Weights of a small GPT-style language model, trained from scratch on English Wikipedia.
Size: 8 layers, width 160, 5 heads of 32, MLP 640 tanh GELU, vocabulary 16384, 5.18M parameters.
Architecture: LayerNorm before each block, learned positions, biases.
Training: a variant of Muon for these matrices, 4468 steps.
Each number is 128 + 24 x the weight over its row's rms, rounded and kept within 0 to 255. Layers, rows and columns count from 0. Numbers have three digits each. The size before them is the row's rms in percent of the matrix's.

# layer 2 MLP up, 640x160, rms 0.227, rows 404-447, columns 0-159
098:120136147097126147105134129131095130164138128145158135129102105103116094143121100120131141151123139126126160106163095140106141125125082157144082178132124132105130129101089154158142088119131092174092125129121180128130134085153112144140106121100127124127136159140161129120152153141148187135077126113165090147125102149140124151138143148135106108102118131128112096105189092123158118158170104109124122106183104154146123117126142174131098100127107076139136127135155148054120154113120154
096:159126160118097163140108144125131121114107124100161121179125131122097145120120119133129131141078114113114121117220114095174146129153115109124120131114135133134154130166125154081152111170134098163078116116120148129130151125127132125142145138096165116138126108141180131125164158169084133091119106081137127118106113082123122184133116129146113136132121126168063157151134097162132123175120120104154134119126129148127130166087103118158143092118106104111119129142113104097150155137130090
103:084117110118162139151149124117102150138119119061147141152152109127109156118141121120130146177100112078186126124144091150108095114123166117143134094091128135116146127087164153104124100121146143170141127138155115148138098189158133137109104113136094127136085169141182123131163153147137117135108102136102154141128101144136130111089160123114133142124118138122138109119123130168124150121133131142131136095078121124096157123098176134144119099138147125088104155135095117102164060140165116
121:199129176175139103097129115130119145140108171123144154112080152115153158089112158137133160126113114147114132084120122114152125114105145106094078091107114170159144146130149107128139124103096114170142153119147151120172143144147120072085131124109143110159140140151125074125138144124113101096160116118117122145146116121124164107112102101110085119141131139146099130116124137126101118139167111118121129112094158169072152126146108114124158161156128144127128119115202112160134113133116126
087:101129149132093152120159105158119137109105154167095112121120069149121095124151125095065131134157116120117128102155139119075120073119103133100115126161138129142159091081139137133110141114108117155116138108141140116157126095140132155112127124148138151157163144125110074114161118135134104137143166133138114129094161126064144124146133151110148123154129104155124064144126111135122190135171121141133152126126112124117150156120098137176176118115098122177106138187150128119144121115140138
080:159100129138114161090109128105141124133119144119119158100111161137151183121140118121150095156124139132101097141156087170119129117124130106126132096146099097139139111104144137135142095187116129125132141127143132168112164130044088174103100148141130117129164074130116168097168146114125093103138153118124108134104117132154075139127094094120136151101151154097123118087126154123145131154114143165153102133156123112161131151097131106138137148171090115106105162168097137138149156137141125
094:103121149101158110147136130173095122129141116168120084147102114177104154142141144138145123172147144141129079137147108153140147098122214099142146107121132147124136072146159076119171095139129140147131094135134140127146168126137099167152124122118118145104134123116174136150108160156095149092121122107131139157114134111087150102114106153123111127102100119096091133088094103129080139143156135119081153145102101133130134136117114115143128086162125157158108099128128161139104135093139125
096:114146141105102126149154100132121148143111131170161162142152125150133086154133105156123140167086138087083111117134133152137116169094163131141149078098106161099123118128114092148122098135123135136142139138119134110154140105111154162133131102140107161150158102188112140116137110110116152128163139116159126112133116111099161132141185168150142137143129089086077134101105095101168135131137154135091118113134114148119127122101103114158116106113077122156143111151167102088098157073140119
055:111128126184099100174099109097165156109137110144156118126132110157150172157109128139143086131132089098155164132146115177173118118137150125121165127153134147118140147113113124158121169101128104114103132104123110080132132163133116126136160144111127105130137131081123109108107138093143121144125145090145161156179106118135104129120057128168101087129136133117128152137100117108129069106089105127086091132118148150155129153116154150112153150100130131155101176115092127132149103137152117
086:091103097131150095099104079110131105136137105123121137152131094104137132115068125147126092147106143136106150109146133139199169151122112106185121112123107100125133152150123142086133151107124150098141118095143182146133112127128123149108106138119113105130109131128125131073136113148121141107167160136148115112136157150163120156121133077187144104137140156131087147081105106141118125182126151148123137138113083157142158152132160129110125079101136106103148160163130155107167128137120116
091:123135152150101121112162096127119121154104117168134112158075125158110106103113084092114115113092063134147140121111102107135108121125111122132145128146154117096093110156105132121130149170121122170130152127118103101123165091171151136187160127089123140089120115128159137167146128123123122117097132127119118091139156163152090152092148178113090127160148119133154146123144141135163088097122114120074140131133126120107162102135127184179125140164105155165150121156148136118106140112125128
113:179137146154103108085134118134164160124107084105171142113121138116126128111176108087137135137103102128086107112141109122170169113110133118114193117111105141098109133118125149135103154167112142085138125103091134094176132111119101165141169112100110161122152090128115140083125088115156122118149148103144153153117090143124093154149165123120149147119091141155144113125111117094136147166105119130099142170124122148133127111155150129093150146164105132146137072151166114132155135138116108
109:160128123123109106142105134143111113121083143124095188123096171087048150138138121125159107096116128126116103107135133142116183105130115095120140117144100132124110156144138147152147093062090096134114116143129168104121183123116085152130142122127122135188140119116135099121160153150139153084156135109118136178122118154139130140098123122119148115169178147139105131108102124138167129144107136147109104135139134134170148124083109125134130149153148087132102150109154150162118120151100108
056:147172134111108130127128136166166141115071114103147137191165104171118172116118132112105101145134121117109095104149167115095120144147119130121167111140119159148116107135131147133092138103117147124127127110128135120150157121138115133103118108079068160098134074129117110155137120135158116155172107154157101132110112131145117160116084124138107141134085095137149136150145111116123097092088088142146146105171166116196093151137113151075140132128163103126114141133110136121112156136120109
125:100155107107151104107124120146084149092125166143138091124138109123158144118105110167140103134159111161129143153094122112108113114100074126127098104126137134129119089117149118175107161164119172138162122115105135137136073106123163099136096160123118096128146153115170108105135164111146141144110138107160113120102105108136143164141183152138115085106087129126139143127114152148137137126125156138120075070099094132117157127136104128115142145146169196145142116103146100156147130116133174
107:124119150147108116130133090122171154130161128125129156169163142102137135126161107169100137132116106156104131128156148135138132135132159147118153115150130108096101179120095117115149079114158088104117168071152130133161122168132135149127114095130108103101147196129140186114166117074149135105091115114117117155081142112130163107076139103136119123157155125109131142137136139167114109158108165122138132097147102145136124137153148110156153100131085114104089086129116100138125101107114122
091:122129109133167143097121114108141112131109143121107149156141100216149164124151148108163119158104175152092178084130119164126119115114122163131137120061121183110132143123153126135108096117126102140155149143115144121165116128112121136140155138140116130108135129128112152076121142140124092072129152127143069120114111103146119139117090125114122125140136107155132114072160114099151128144174111126140145174093113125115112120106142162133129108132132127104132112116116117088120181115189113
101:130109135140120066138134139118139142128116165125142109166108086106154108144135138121132156134178113124128166153089113167093162123115082118163146154146148100115108151109124145124112112162150136115108133095178098168099104106116147170133127109122152124110127103145139128082107150134097121110165132123130095147171101141133103139127123116105137187128134156135127132116115167114115159123157078141141148181116184114161138130149142105142133121082132132157125130101091077092104086093124121
104:138107075127122098104168127138156117093143138112112144119126101107146099140092130115143126166125107177115145100139098127147130119136173110127155157137134148086132115150112141115136092166137123084102114094157108103139101102129141154167151144096096161106120145086132164107142149113147115122149165175124118134132116100109111152133153104167123123158092157135144172127111126149143127120124132089156114125141152119075153144133187091135171127166111122118122156092140158134060119125121082
115:132111101153155114148124145138111123156105097134115105101119171174120168135128099147123097163151154113090101135142064120072086160112086173117142112125105148162135165110153127121118125128119139134096119154146165141104128090086077084102126136097145154170155128125152184165185162121094109148119126158111123176117109155120105137137092120129131117111156118122135102131115129125115117154139111132143143133151123151117123121110097146108157140150124095108116189115112147124140129113090128
120:156145120121096118106137123085161130172107185091086114139140117153130163145097142109116163117147139108178139098172111154126161092149165112115111116109096120119100113137139152055125144162154136130111100180126138127155126142063121111154126177134140118111139107136107136151116106112149120121114144155111144156106112134128145108111121166097131124141169131103147144137123152151172093137107107111125115146168164156073099148098092123126108124129153122115106175156129126115150124117125098
148:145080088117175091141100115152103129124137148123088101146138182156128144115097124160133156168153165120107148124132093193099091124133093123137100129155136094125102152145163099140147098112116133146116113091148147130107125117081097117145076134118127162132086172157140123122141153129089111140128130104119107157134130074148115155148128105121134118076141088105155112152116103126125089148141144148149135139103107087163151146112109111166115127144148136124143148129133159168129132122176126
091:115143123086102139065160146114113132127101131097095128140100118115123151183110142147125196124135130162156139111121130122122119172147087144128118126116146139158103122133097129118136104146126121118138181134145134147118110081105124094122163145098101164132111142138117163147122176086136174140154104131115127169113106131117154104115116138105102161158115113141146127142136140108157120140150163122127146113159120130111104204111116122124102127155116076136139166109050114143152117098103152
095:105119121096144112152123120121173143156117152110104120150119133160110122155109134060110144114123106096112173145114141133123152156162147084125124132088113122092129147108154124142102045137064137156157099121148135130143117118074105162159161126185166116125147115098132179139081156101111144107120136142132134116146112141143153158120172109089120134107135180094132136105133110132140120124141135138153075122093117118121146134105101121169113162137148119118141131129111138116147169129113115
095:145115122164126111101169093135175131129108146128140106119088123101142114157131091133099161192093133152146091114138089120150106179135118138144117129094128201138138119110082126179126182142135151111127129139145097118157144103133137124142134108125131120131155153132094135126127131180129106143112070192124138158155141118113113113121139114104123148110137140101103097097164122179152127126113170121095083135125105139136141130106112136113148111097112095145131158122161133149107129124087096
091:121160129105143136162113117142109113099144108135117090123134093107161128150117080093146102126134156129129107095135083136118094125133152133091168153108147155097095150114102116145149145152105133163135125130092115112115145129138168107148126114149126136173134121113087133115157139116126079136152076136151097121088118184111133144120126112101157131122116151126174111126123157125140149100078128184164106104106150103144118129138111187149193161129174133110123127160140136184126125136099112
099:106142132107114111125134126136159157128108181155103133095104128138104093154137171067130119118152104158123139139102122130137127136146088115079093121133121108110143162103097091142121161114120125155129171133129145055108123075124147134111117129160124124120110155148178115090091112132125120156145155115146158111108127105159153140117163116105120138129158126134148109077160190117152144121169113145110127175148102110139070151110105137131150143153132130162126091124153152094147131103143104
094:128099074107134102119126161123157119151122069132101110149090144155148156141151136131107155127113089141110096095133137141140143152094124119125178136113120171094129123153141136096127125138095144126129125117125148082126134135078136112099138150118095166121108094132144136104128157109113125119125179105146122145105076165133161177082127179110083138108101170092143148124158090152122119106102137158116118115129120152113179105158155129106138171147117108141154108115170151128162148111150120
098:165156131119137122097078142135137098117111115148100145112181135139146107113132139098177117133150113126135129162145116128109115127126129142168120144178098141146146098133172089125108117161064149120155117105094158096142117118151102107089104137135164121099131116112118085162127119125135064133092137119132139121152110119142104130151125122144162146125112121116109093143099111123154173170108136171115148134108157142137120131120139134180118163159129097118075127129168104126146195080113131
118:104149093149098110137165097122136126150137170142123133111109146132095146130124125128127115144108140154094134138143065067091120136105144155120136127141073133126125123165149113098102153098104136163113097146159149196098104138116117119150167104159127128139119113132153107140132113140095131164107107103113115150143124149119110137097150121171140149124090122201108111119138146142141136143160168131128113126157131128084109114167147149115112088142185133086153108112141066163141124131107125
097:158093128166157074108121099107123133106103137091120102182133138153113126113120119129140131163186113177130126145148150148168119173115133124131148149098161126120134164101118147176132126131102150126126173156086120144141086132128094095148108129156108086097086105139104150120122098150143141136062117121130109090166159099129128130141130106146127141126074147179133112121097129133115127099143102087154151142135115113117124102169152159141138143138120146163131108105128092127098126135162112
089:097115150141126137128128137095126127110107117104149151108127127142150163127160132163113170182083155132112122068113126137130102117120083110110153101107089107171139085109156149114123111143170137147129112172145111154098091156093110081121088100112110112146129151133162119137137153167152147112102163114145093131132150113128090110149138139154139116096120090128124129114163127110107158083103126159134136075119120129131138162175137161160084115163112184141119109137159142146127151148135132
094:156095176116155148147117128104163129126099081129141086167119110138127114174141170117119135090168104133112160116133105165107113130110104204117110148151156108116149136108098110115110135143107118155160068129071132109108078179133136153158127173145135139120103102134137133163131143132127135165140121119137106123121132150138173138127115139117151152128127138115128141065067124123144126111099103129088093151144129142116124123117068100109151122126148165133134122133102113147141115121154151
102:123077100087131128148115091147160126131104120104164159159140105090115136185125125167126143113160137064121072140153094123178104157085129140140081136151145128128117118095172154117135120131151088158142125107174124148118122128129169076167116118156131095119102120176116103169117112112124139126127130148107114147123117134191111125132131104136136114146137085138142110140101136092149144120117167145129119118091137140134140123146153121122121162116105090109128134175116156136107114106172119
091:087168109159095127095100147165153165137109105080142119146125115130114130128158145152135156123156135118119124151124103142152145174136123138175097105127142132128126160117116171141143114147146145140129067132104115130153104117139136107118133094099128165066144103134148119128091160132110125116168083129114131094121137161163099168134146070108184145105120126098126120123140170123129126141133142103136102084101147105097147123139166119162115088152160097156142162143111103084115154125105111
095:136067110111072122138115145113132189143131093106130137118127126159126145118127143136115160171119150091105161137123131163132155139122141099136126115123154141101137133129130172097118089149127145140084148133121080109098139120126089135113167155117121114104133123132132165118185140120121104093121173154097115162143131169106143136114162108116131144196091134135140136117115151134150092132117122160099177086093157152136151116143130150090119118139142093088111141123156094141076145163140111
066:107103168172083113147174121144134136114093103143125138127162129124067113137107117128114088152125125139070094144156106109138116120111133132115145150136159159165127112067139113132166066133148073154128145110124130086107148141166151123089100106101088109092182138131146071144115143110147137143118140122126142107121128156144135137159165127127127111166128116118138148085134111131152136130111120134129110128132132104148158099111103139145121128128109156119128142100158163161082164161171125
104:134106100124140122151115132126171125184091105121165137144143136121157157099113101120135113174132116159085140112114100150102120167147090111147107118149147090106119137117138134124066109109146101131104088121152141168115151139128110137123133126132159123144119144133121091110104142103134137092108082119137121160158112139134140150102157121102141089113135197165111148147152094142153122147165115126117109152174130133102154072156115134106113150170125122126102103112180154074083129158150133
104:139095151175145136079094148149135134116102102118108099127147117100140127127122144098111140140139137120127130118147109136140138133160129145114140123121090140132108122171103145109145108146093153113094126096123089096108075088161155099173123145133154145156144146120136110115160090131148138124111141084137167132118123134144128163104107147078118159110107159140126176093133092148112154184134118162145107157098166124114101147120112118129151153132166082178167079146171114090143110122144098
110:109127102139172128129084150157085116104144104115074133099117139094099125143158182136120090144132113126144114166154144161115151121112106132141141143107162123136135173133127116131133118115122137129150152164140083140127142127111160135114079117100142145126150184177111104122157116092141162134123133087120128168134138159088117120120151128100191127129156154146151146075120101132146103171104121136108120108178128111118109119085106091162127085122115112139139106092125149148148093086136134
098:178157116130090114102095066106106153138124123137126117137116134114087114117128107157156122157162155115147147115140152166118115116113127144114096134154122112166122119113073149140094148116126082102111161124108129112163100114142126199125127137159115110150100112141119121117115137122121119135141128152096101131146165154133154134105135125116109117140088128150146091124184149173094087108168126171121124125162085128121136125145145098176104080128153159152148162116145101148104145141071130
096:145119116126105160139126135118128173126095134118119139123111122128092144121095123122121131104127151147127139127116086118102142126120153136126140133119075161172118139169112129112103132102127139093119113167093161204123118121147158152118150128160076170138111122147077119150113114162122144151122100195152114168114181109115129103120143130105106130117142129116094167115163094118147118139152139119136092163164178112115124091186103154106119119131125083122139113111127105084093176126118123
107:177131105079105114110129115143110150093120161135098135138107121121146139142146111174118122100128119111089085142160101100160125105121112124121059114107145140131112111094131122127170136108112117124125133154131121120127125147129130158092114114132141143137086158114115136085157109123150152137171109170128129156154102140125115077138135157110167096121133142124133136152118092076145078118137182136142110114141117172135133112134168164176131110105153128123104140173121104160197143101167142
113:151158142132086151124164119148156183177062134142116146110132148138060122106112122114118168139106124139158115102140108106131088168121136103124109140114147145104120135112104133158102118130123128162123158123085121157155124126116170159113122129097109139119151123187112134086110102141122125125126152098152101164127118178150132107105178110134092123165109186134126101113127123102110157171136154104101127143117126146127119135110118166099119165113131149098102129078108125115173117100122144
# layer 2 MLP down (transposed), 640x160, rms 0.145, rows 404-447, columns 0-159
104:120105136156140158135107110125145118133133142128125090142116130158149116144150116161154169173078138149101133097098080111102138168099127188118168158132136166138108119145154136159111113147108127121123118097078126106136133119115116078095113106126101139076169137116115130153145104095154115184129132127145131106132091127117128103155161093149165159112124163155102133111128125160151157144129115147075140143094130102131150102103142098109131141133118123119116107150135109114096185096173170
108:146124108118121121173125078123138133151154107153153182120114162141094130101166123163136104080136121137126131131100185124139141137152152121118145181184091117156141127111094146138141071108092132153146120095158167091141125124161089131099116086120094119115090130128111101133155125125155197095129170142102135146156160147084091111118134122115106106147132143147164082096096121102120145118113126132154128146125124098137148110109161151123120129123137109113106134101129133155095136112148142
100:140169125128144132105143138184116119100192123105123124119125135172138121129120129140140118119105125075143113144111126091132107129131133119130168153132126069126103143139118135107163119137112166158107135140130122103133145115110101128136123150124149148135086107117109128059121128125124171089135128160171121100129142112108124130132103053127134143116137148159144096173104136106139126179150147133117126136127150158140151174155096121112077074126187134117081114084155123090146142123155157
115:137115098092130155103161149114121118163107103137162185125129078167090135093097109138146112101103120128186186119085145103101142119145135106142137138139141147107157118104124118137157143121110147125096107158134098093112141152153168148154162081122111165103143172119129155125099132173129158123113124098160150106120141151109105097143145101120130155134145141156135109152151163121093147123135093117096130125120122089118128121106163101115090131106171145094102179140121101138108143142093136
090:110117118094066094128125125138109127133149151147132109133099150168134123163177140128084118167108139115095138106172130129123159125094150142145128122081164145099126074111144155146115141141106117115139118111099183113113131129137102182154171131121151168157122121095122079111110134118136083098133080143127146143114124085129134148165123117133085129126126160138125096138132126132105163125114136152131111115155124119098162136182140110158156111125151109166096162118121082109127138178114160
085:117120133139141141114118101129142128118140133119130120111061115128107133116088122066144092114120125153140145143129120125135127154132109139188126156088106141150136161133140153118102161130148171136141113155137134107157154115165131130119115134155185139128136151105141180151128140127147099127165149154144122158110120144092128136109101131128102096127141154153138067069116139106106115141114138097184095077122112112138082099135117193133134123119163084083146145091173127090125137152113118
095:114096134167138133146140122162117162127143131114103131129124127166155141101121146150174102167115137072086143103145113137105139111122155124128156158112125119148125100112137137130143111120109120134117176143110123141127162109114150135091137105145098148135163143130140114122109117085090090120177114164102115139119138158142158121156120136166134099090126158087105118107126128141151105152112113145063142132098137104123068129066164162181139111151135111109095163078093158130158141162121138
094:104139093143117137133118141126124138116144122143156120173131122156162100138167150101130154110117123133114133142102147086160152150142092180130158108135092113090161104140105115145136154156108095156088149127125117115139137105140150188132124116149092167129150105146124168119128105138144105111134111139123150139126117158097112116137153168122110148121103128143163155115113133125176144136129142118048108085127136133135109141094131143155098106079082151087121193109103091168100133092121102
065:135148141121156093161149144159074097144176120077162097136152167088141160131109149118114103130131145137129114089068134102126105118093112118128083132101112103136168122150112134145117123137108136085144145145123129133060121133139129151116100139157127176175119123129129108166119129132107156137087152133074117096123145102122124110158145114180105127123127113168149107135138163102114174128127073109113142156141133120131125129139126087114124161147154107064133118161146142147132141142121129
079:131135136146164102118152123131133140127122086113115107063091182166110087154109151140108158104135152134132106125086106149121130134123158149103143152139135094145119096117140137110111110159154187133099129145100126077108143125140132122122153141143155126106168129174112124121142119096140108154106066121118151104141178084096143170144162154116162104116123134114123123176136147156120071134104121128184121145146135125128131090152127098164150144135106111142130103114103133095087104154134141
093:162144111155124118121126107123120163099126143136144141110175109136141118126152137124137114142120163113113100147139141114141118118145146127132103106095135117152134159141149133152137126133078122097138120140144105116144114139134168156121137135173127113140099088120094122164084126091096093129184142121071134140100138138197133154125123116114125111169116123134140091163109122145085145152123139174137105131105135125126091123093160140091140122063107116059123173174088189156110129121116120
125:113112153139137192115161084137093120105166128121123125115141156135134166166126117110154086099103108115125135120149122155124100162136120093120108125097135134122123147146137112120137087152101108155147112103166147094139110126090107095147151135116107163159137146162115125114104108100106112149141130130179149130164116149138097121158116178142054132087123135111116152137126149167155145191095123097078152128122106152100135125106124104139131145111117112146132108120119131188131116123191133
116:096121109131176157144135111084095101120136128097121102140139113185161108120100138124108136127114087152136122113085108154160079130137130130124114121120155171140116112157159125142139146147158168120145181137125129141106116140138178104131133106136132135109146116146154127148066114151118079133154090148167156109162139135102120109170124134170135116088085098107147083122165175107126144108152117123117151116094120102093130145148098097133113144133092147158177130149098147125126100134140102
049:123120155105132155141125136121140138135126157178178148144119170107121122095183140127155123118135137127163130130122119161090142110151120129127149152111110068095163088103082139120114147102107155127085145105119120128165133111104160126121128128147141136152161122139142092091129093136153077115162154121138138161151077180155113125125106176117117145111144143137090155131152136107099106143099104069126130128089107156140115146173109077154110079106129125125122153119134126111128108121176130
150:128152133096088110137148129103182132180116114112088183166086162129112134133123173156105112142156119106121117108121134146129132099145172100109163140141111123153110148132126166094139119072137100118154123142134158166141150129158087116149126113124131119106119132135105101159104154112136140167142162121108109122123124180154141111139074123120115154160153130128151132102079097102139105137113141127144185148129119093149120097084145152136142125127111059091101118126145157107127114142145101
106:136156107160125163117108100133104173160124154121175121128110123105111084129121142122174107124180158116154137110113093147123112153145116148144089130149151120135156124122124097142116183124097136137112094131133156155115131120151137142175142176153133118162120136114156116128108115101054138128159114153086120152116107100116132153108107120138164144132108115133088153106124119095140100123117133094161132115153115144142108125099148129172083084196145100096100119072156125121110107128140143
100:181121099138127139141137115142109107115137109127183143118120114151122134165162105127126111088130138096125108165111127120126113157141109138160079131128104146154117158115139134078114142106123140144146146121140126127118131118145153116096110131169171136133149107115117186127094145110127141144081131086149115103130182172118157124140118093198156132113139172077127121174129152085111132106112100119152131117121086105153147077135071127117109095162109102141109154108152156118109127123137164
106:134131102138116128104131106151061175139133098151164120121131129107132120089117118112089142143167112138179132165143095059140136118126124125105121150128199125107145108111104126143125130118124106155113109115129118155122154114101122140105166141080137083123094129153102145140116130109129111154125138150098148111103113144140109154156137130115123150102127124104126156145123110153159103159137155108121144139150185136112157063123096162146110108150111093193159139119105128169171159141137110
102:114132158116161148119116144086131116154127124126135098159130126155109159115128133157136114194144131167119125130181103136134115140117095124102138120129115152155152092143144146144127117129142140132143101147117156128114147143095098116142147145098108137111143105101125065120112101120180092143069127103122111139190165129092137077168161145133103147139174092121156122158132127140123166094111115092088161125125080151129118102114098113106090170077156127137099149143122122121159148120131126
126:146133161149137133099087126125129094132219126124103098122114136132168122107146147096129109115102139143147145105117132152119133141153106124164157144107151081144135126162114120168134115110134102129135129122124137113122105143111108154118150149146136151132107131136130181111118144112106104128085147148121163159185137099142096128148082103159053157117196143110113110100162091124116156146104146091160109082124125147113158097106134122114092107114129146165133115124141134163129100128135090
125:097155110148144119092109141163134158106158088125124096083147159135092127117122128116147116105152156089137111138092134091136137131109131154160112148156189087126131167117132077160167156083121123123150131088120126177124106177141134109096111144116108098136129122116173138112118089142129112109154124108135121077094142143151109120150145112165106114139120156096106105135142142120097130132120138123150083136166142099152164095163132144184127102148113131168133144146144113162113098134096152
160:132126141140161135157118155131181109135163138134067114109097170112183097087164114141135122133136141088114123127113110171084118087167117150129146142132117083097092097148129124130175122132130147155169117088143122079112109140115117094140080111166162139143098129123117144147143132121112131117108129166156185145160107103122094119153098131148151157130149125121128123084129089107133156119131133139093152115116134116136153118117091107158077124163138140134154103120122126164166113138132100
083:142159105167123136058130130113131140139110158166120106056156086088154100111142155143075110139101131135117150134167114108108115092117139156124109115128147107072136134154124162132138144124154099132129103135110139133106137150135147096127167115120109139120133100135160082138131079115122158136136080118152153155093143162143152132079129130145147123125137128168082130162106130189138112132110133132158126157141099116124097092138182156099135119127162107146144133139128100144163135118105142
086:153158114125162176115117150120122106134175129138125143101127098121119108116123137159128101159128153094123128122148147089132105125142121129170129128149150080149144092141132124122152099133155090091138126121110112166144134134143095098085097147132119147131139146111164131143133084105151134112109128128154155104110123139124097092171096103128108157174087100136143116125124114129123096118118097141124118128146135157131149091117228113094101119148151155169141089129142112174061156122133159
095:127142165095096177128093141130123091088174125137115124171119082131098166086101122147118091075154161121114133068140124084123133106105110159118150095153129101118132109168133129091146118149129130137128115141058108150132120138152104178153169150128128135140098141149153185147128159142142136140155152096119134099114163125103149155148092111165116145151095128115121157102131089110131136116135098117187135141148112140140151117105112112121101127147115138146143121145119115138089120139141140
097:125138116161164172131155143114131122163117128117171092136171135152123107113082134110119117081139154146084084132115124165116110122108117102110126084122141137128171091094149128127079160132113140076125125170123168152112149118091132120133147139158148166108113099163151107139082109125154134154163125117107160121137118087120149095139100092153111102134140110118105130149153109132143134143145146044102160185123128138145134120173131136147102141110097130157151128120103147117140124117118155
106:101161107115152120132112130139141129198097161131138141117081109126092103135149150101086163085120171132101125153127120109097165119137125114141123125154126120191147139123127115120172169149162172126118095150143175118127121087145091130138088128152163187106123123117116114113115067155111148095117130116144111112162127133136139166134115114114154156155116156131142128123087126105102111142125152146130167114109132093122150102125098135132071151121123121160127095125147104095117162115143094
095:108154145121128170144125090127075108189150107107123087126124126136137115132043128100137144141139139126114122173160158134126109150125146133091111119081173114122160129150131127098122176138091145137088167161133134129133133150135097143138127152145145118120107164154142115127134140139135062117126084180132148131142113166151116106131092141122136135127130151150126129121155125152115123119143128090127082140108098140101178116091116173133129100129147086106126092101112091170147105147134119
102:134125105147114154175150118093118147120154134107152147095152175143100143076138098085114166151118131145117080130138153097126122132121094155172163113104123118147123124111134139119156160180134104121108138135128083111097163115120114162145177143139135157129141113190108068113139088144143110093128131103144144105129116147116065083124112141089132157107177113129158109134152137138164144109110131086097119117119162124128102110129118133094131157105117161142174113134116126154135134118146117
131:111125127134112100127123130149142141137090094106142116114167173136065107131147127121112112156137122076130130136146119124076134110132141146062111154110139120136159124124172161136111154125149162146121105116166144097143111148126088153167151113137107131141129101088115099093157120097112151144093157162095151186094117123107136160094115114137146115145141109135121173116119127163134146147123147108163178149140139119145115112152119126094131118130090133082107149133105111159200123113085137
095:121135096113140129121144093128128114158128110129159125126140107129093149125125084113114037088085123123140145109125132145129129140121087118122144129172078115088135158105102136146119157131115159154157109125155084179132153137137102133126123098136113164146145126126134110128139106131169129138108117125151165147154118119140107143114085173167108142111173172103080157081165112158128126148139122154156143133152149138163121100078121105107155155092076146140143149147092121129141114102134130
093:115147135140149105083136146162122168132129123136149108106143079099148116151129133116134121115104165113098142158094137126124153120123104111147139114092139140103123148134146138130108148087136150072148134091147133122110155135165125112164125077156145143139133117109175086105088094158117157094153052122141117102132135137106122137142175095153117113130126111117134112102151156104110129152152102144135154151102167133182135108173091107154165176098140139149115130117142166116149128097097093
091:141141127090104120118116108149123123110142110068132134142134136162116144144094110109129140114155121089081147136105101070127122138113143146160115125136189131123122144166151155122122122093167155110172111112113139173132135100114154135127158153118097148099098157104098128112089171124114125137133124136114129097080093111133155120088132134159122147142122139116091138147109127117178169146155144108159133164118172096107143136169126115114134102090162081133126157138107197155114103153140124
083:125098077140150142143077175135109097100127158125173139094125098103163110114155143124134072127121093098165107119144121123087154117100158128161156139159139069136128126159122125163117111119124128115127156110132121124138104115125128125144167124135175133142135127149172155106103106123107161101146168145148170117157116102147117131092154168145133118094165141098132150108122113129108069148123172107126057094107144133114139110160107121169119131112129127151120111139142118139113129101174128
088:103165091107127133166126179159143102146149127109079139134155117145097144143107155133114150104134129101133118141102164116155153115145098139152117131149105123089111124137122165135131088149093148090138103119147180123148091195101151108169090131139146111159145160121169133085169130094156138089115106129111116094106123111137092141151140117143129130094150146102157090148118107103127134178078121125123113099124110115111148158144161105127105131133142138129109154117155076137086137155128131
096:140132130136120133122096155158076135172137131153131130157160115147091155123108136180134110100067164155094134167101141149114127116123117151156108143140097132128161115128152089109097111131145125101126115175110134129120129123120089148095123126119117181157124169099126130084130114105123163092120116108150168118136086125086124089099167120180143142131097110165108115129107184108140145171145145151152146141119124111128132103094104144106086120150089143133144098100143122152160103145145110
068:126117141137118103154136123106142158129149131200156130145133149125122116142157120120111112139169126103153147136123108143149116099151145152131165153138134146107101082121127090104159129090143095168115137090112149139156142096098107123121175143134076111148120105088152119137149163122160085170112099083126083143108095145160131127137168120136125135136146130096166113161125085127128124107117117131083118107112105152119110092099123126176128120084143166105115154098183121172123157129137096
113:121130122100102134136094095135125122129133145129125127153136124121129104158163109117173128108147123151100140151164173093148110100132117107112105122085145196114125131159168092133097120108117141131127113136108123134138156086096141099142157167143137153115174121128139111116104149143140069085134172150118072147146162091124151126130170112068142110115095104130134157115150125139133095100129142149141155100156097141132160094146138148090165133133150130144117160128106105136098168152079097
101:120109140131147181105109134174098134131141141142117060100127144173146151130117063117171091133091148149116133139129153135136137142164116152113153136119191123092126123172149124161139169131113152117122153107065147087104130097121119111129133148129120113103117131109155099145113102155105116087140125096129166100119124134132103123113097098191076137150126106178116117140176102149131146127128154124131110117080120116096132141092133131167136130128142135159161107136129111151128139116131116
103:125116101099122117113152123128172158106079142118169096128137126126138147111126118098097095166117103123154117141109159131110161113123150137141136148101176110114098116117163113159128178160106117101127114144144108177123132110143105104158114101149086147133106125121139131127085088135120098163140143142153124117119076109150153082110124145108135091154093116148146089143091129148137090116171137097165146112152173120142172127134150100110144135124120136160092130143177131082149175168104131
098:106095153147138162154130129122182091122117082134101109170124136101137121153125132138157122165142105137120112171123085097163098100154117149109150090156072134099099141118151135116156114164132105105125149135158104168151153121129105127117136122169119131093096101116118119121146104158106133145141123123155176112122084060114137103135063119145122146136102131102081107125118145103135126176112140086161118134144142147145136157163144100128142139158166103131133090135147126131113124163156140
103:111135119130126116075107134103136109094136098109140103094132091168112159152169132144106155145122154129139156177134152144154170141164100106119125128198135120098133094143149126163122180130114166122127098145094119142130141084125118149192091136114135161171110110133141117107147142093162127078140115141128089129156140139135121114115160120117101074125141101102154122114136120124057165142133114142101126129138146136110114118129103097119112135127148143161109127136116121187123117081148123
101:144109114098156101103134154150140154128137118053104130168125181116113117162168124091116162119123114166144105105152129136155134126112135119162099132161100135132126110128123123123099125130143108122145116144100169100148106139121112130112076113111122175136133161114106164112127107113127156075136146146081119166109114141129133122154141159143151132136081077104134113109117123157146100126098142133135128094150136154100116110149088176146138123141134096184123089112124095171150102171173153
124:168118178157119094132112119144130133137121161147091156139098087084142135117131130122125122169168137151132150096119109152081138164140122104131122136159122131129154121143131153131143154063120095139116177155131133089123109138114097152118077156120102096148133147136125105173119121105153133162127153096190120164126069152147092164156107101113103117145122127107138133093126145098128116167147096148084084141103148113154133125104120149122126123092108173146126128101135138119122154098161123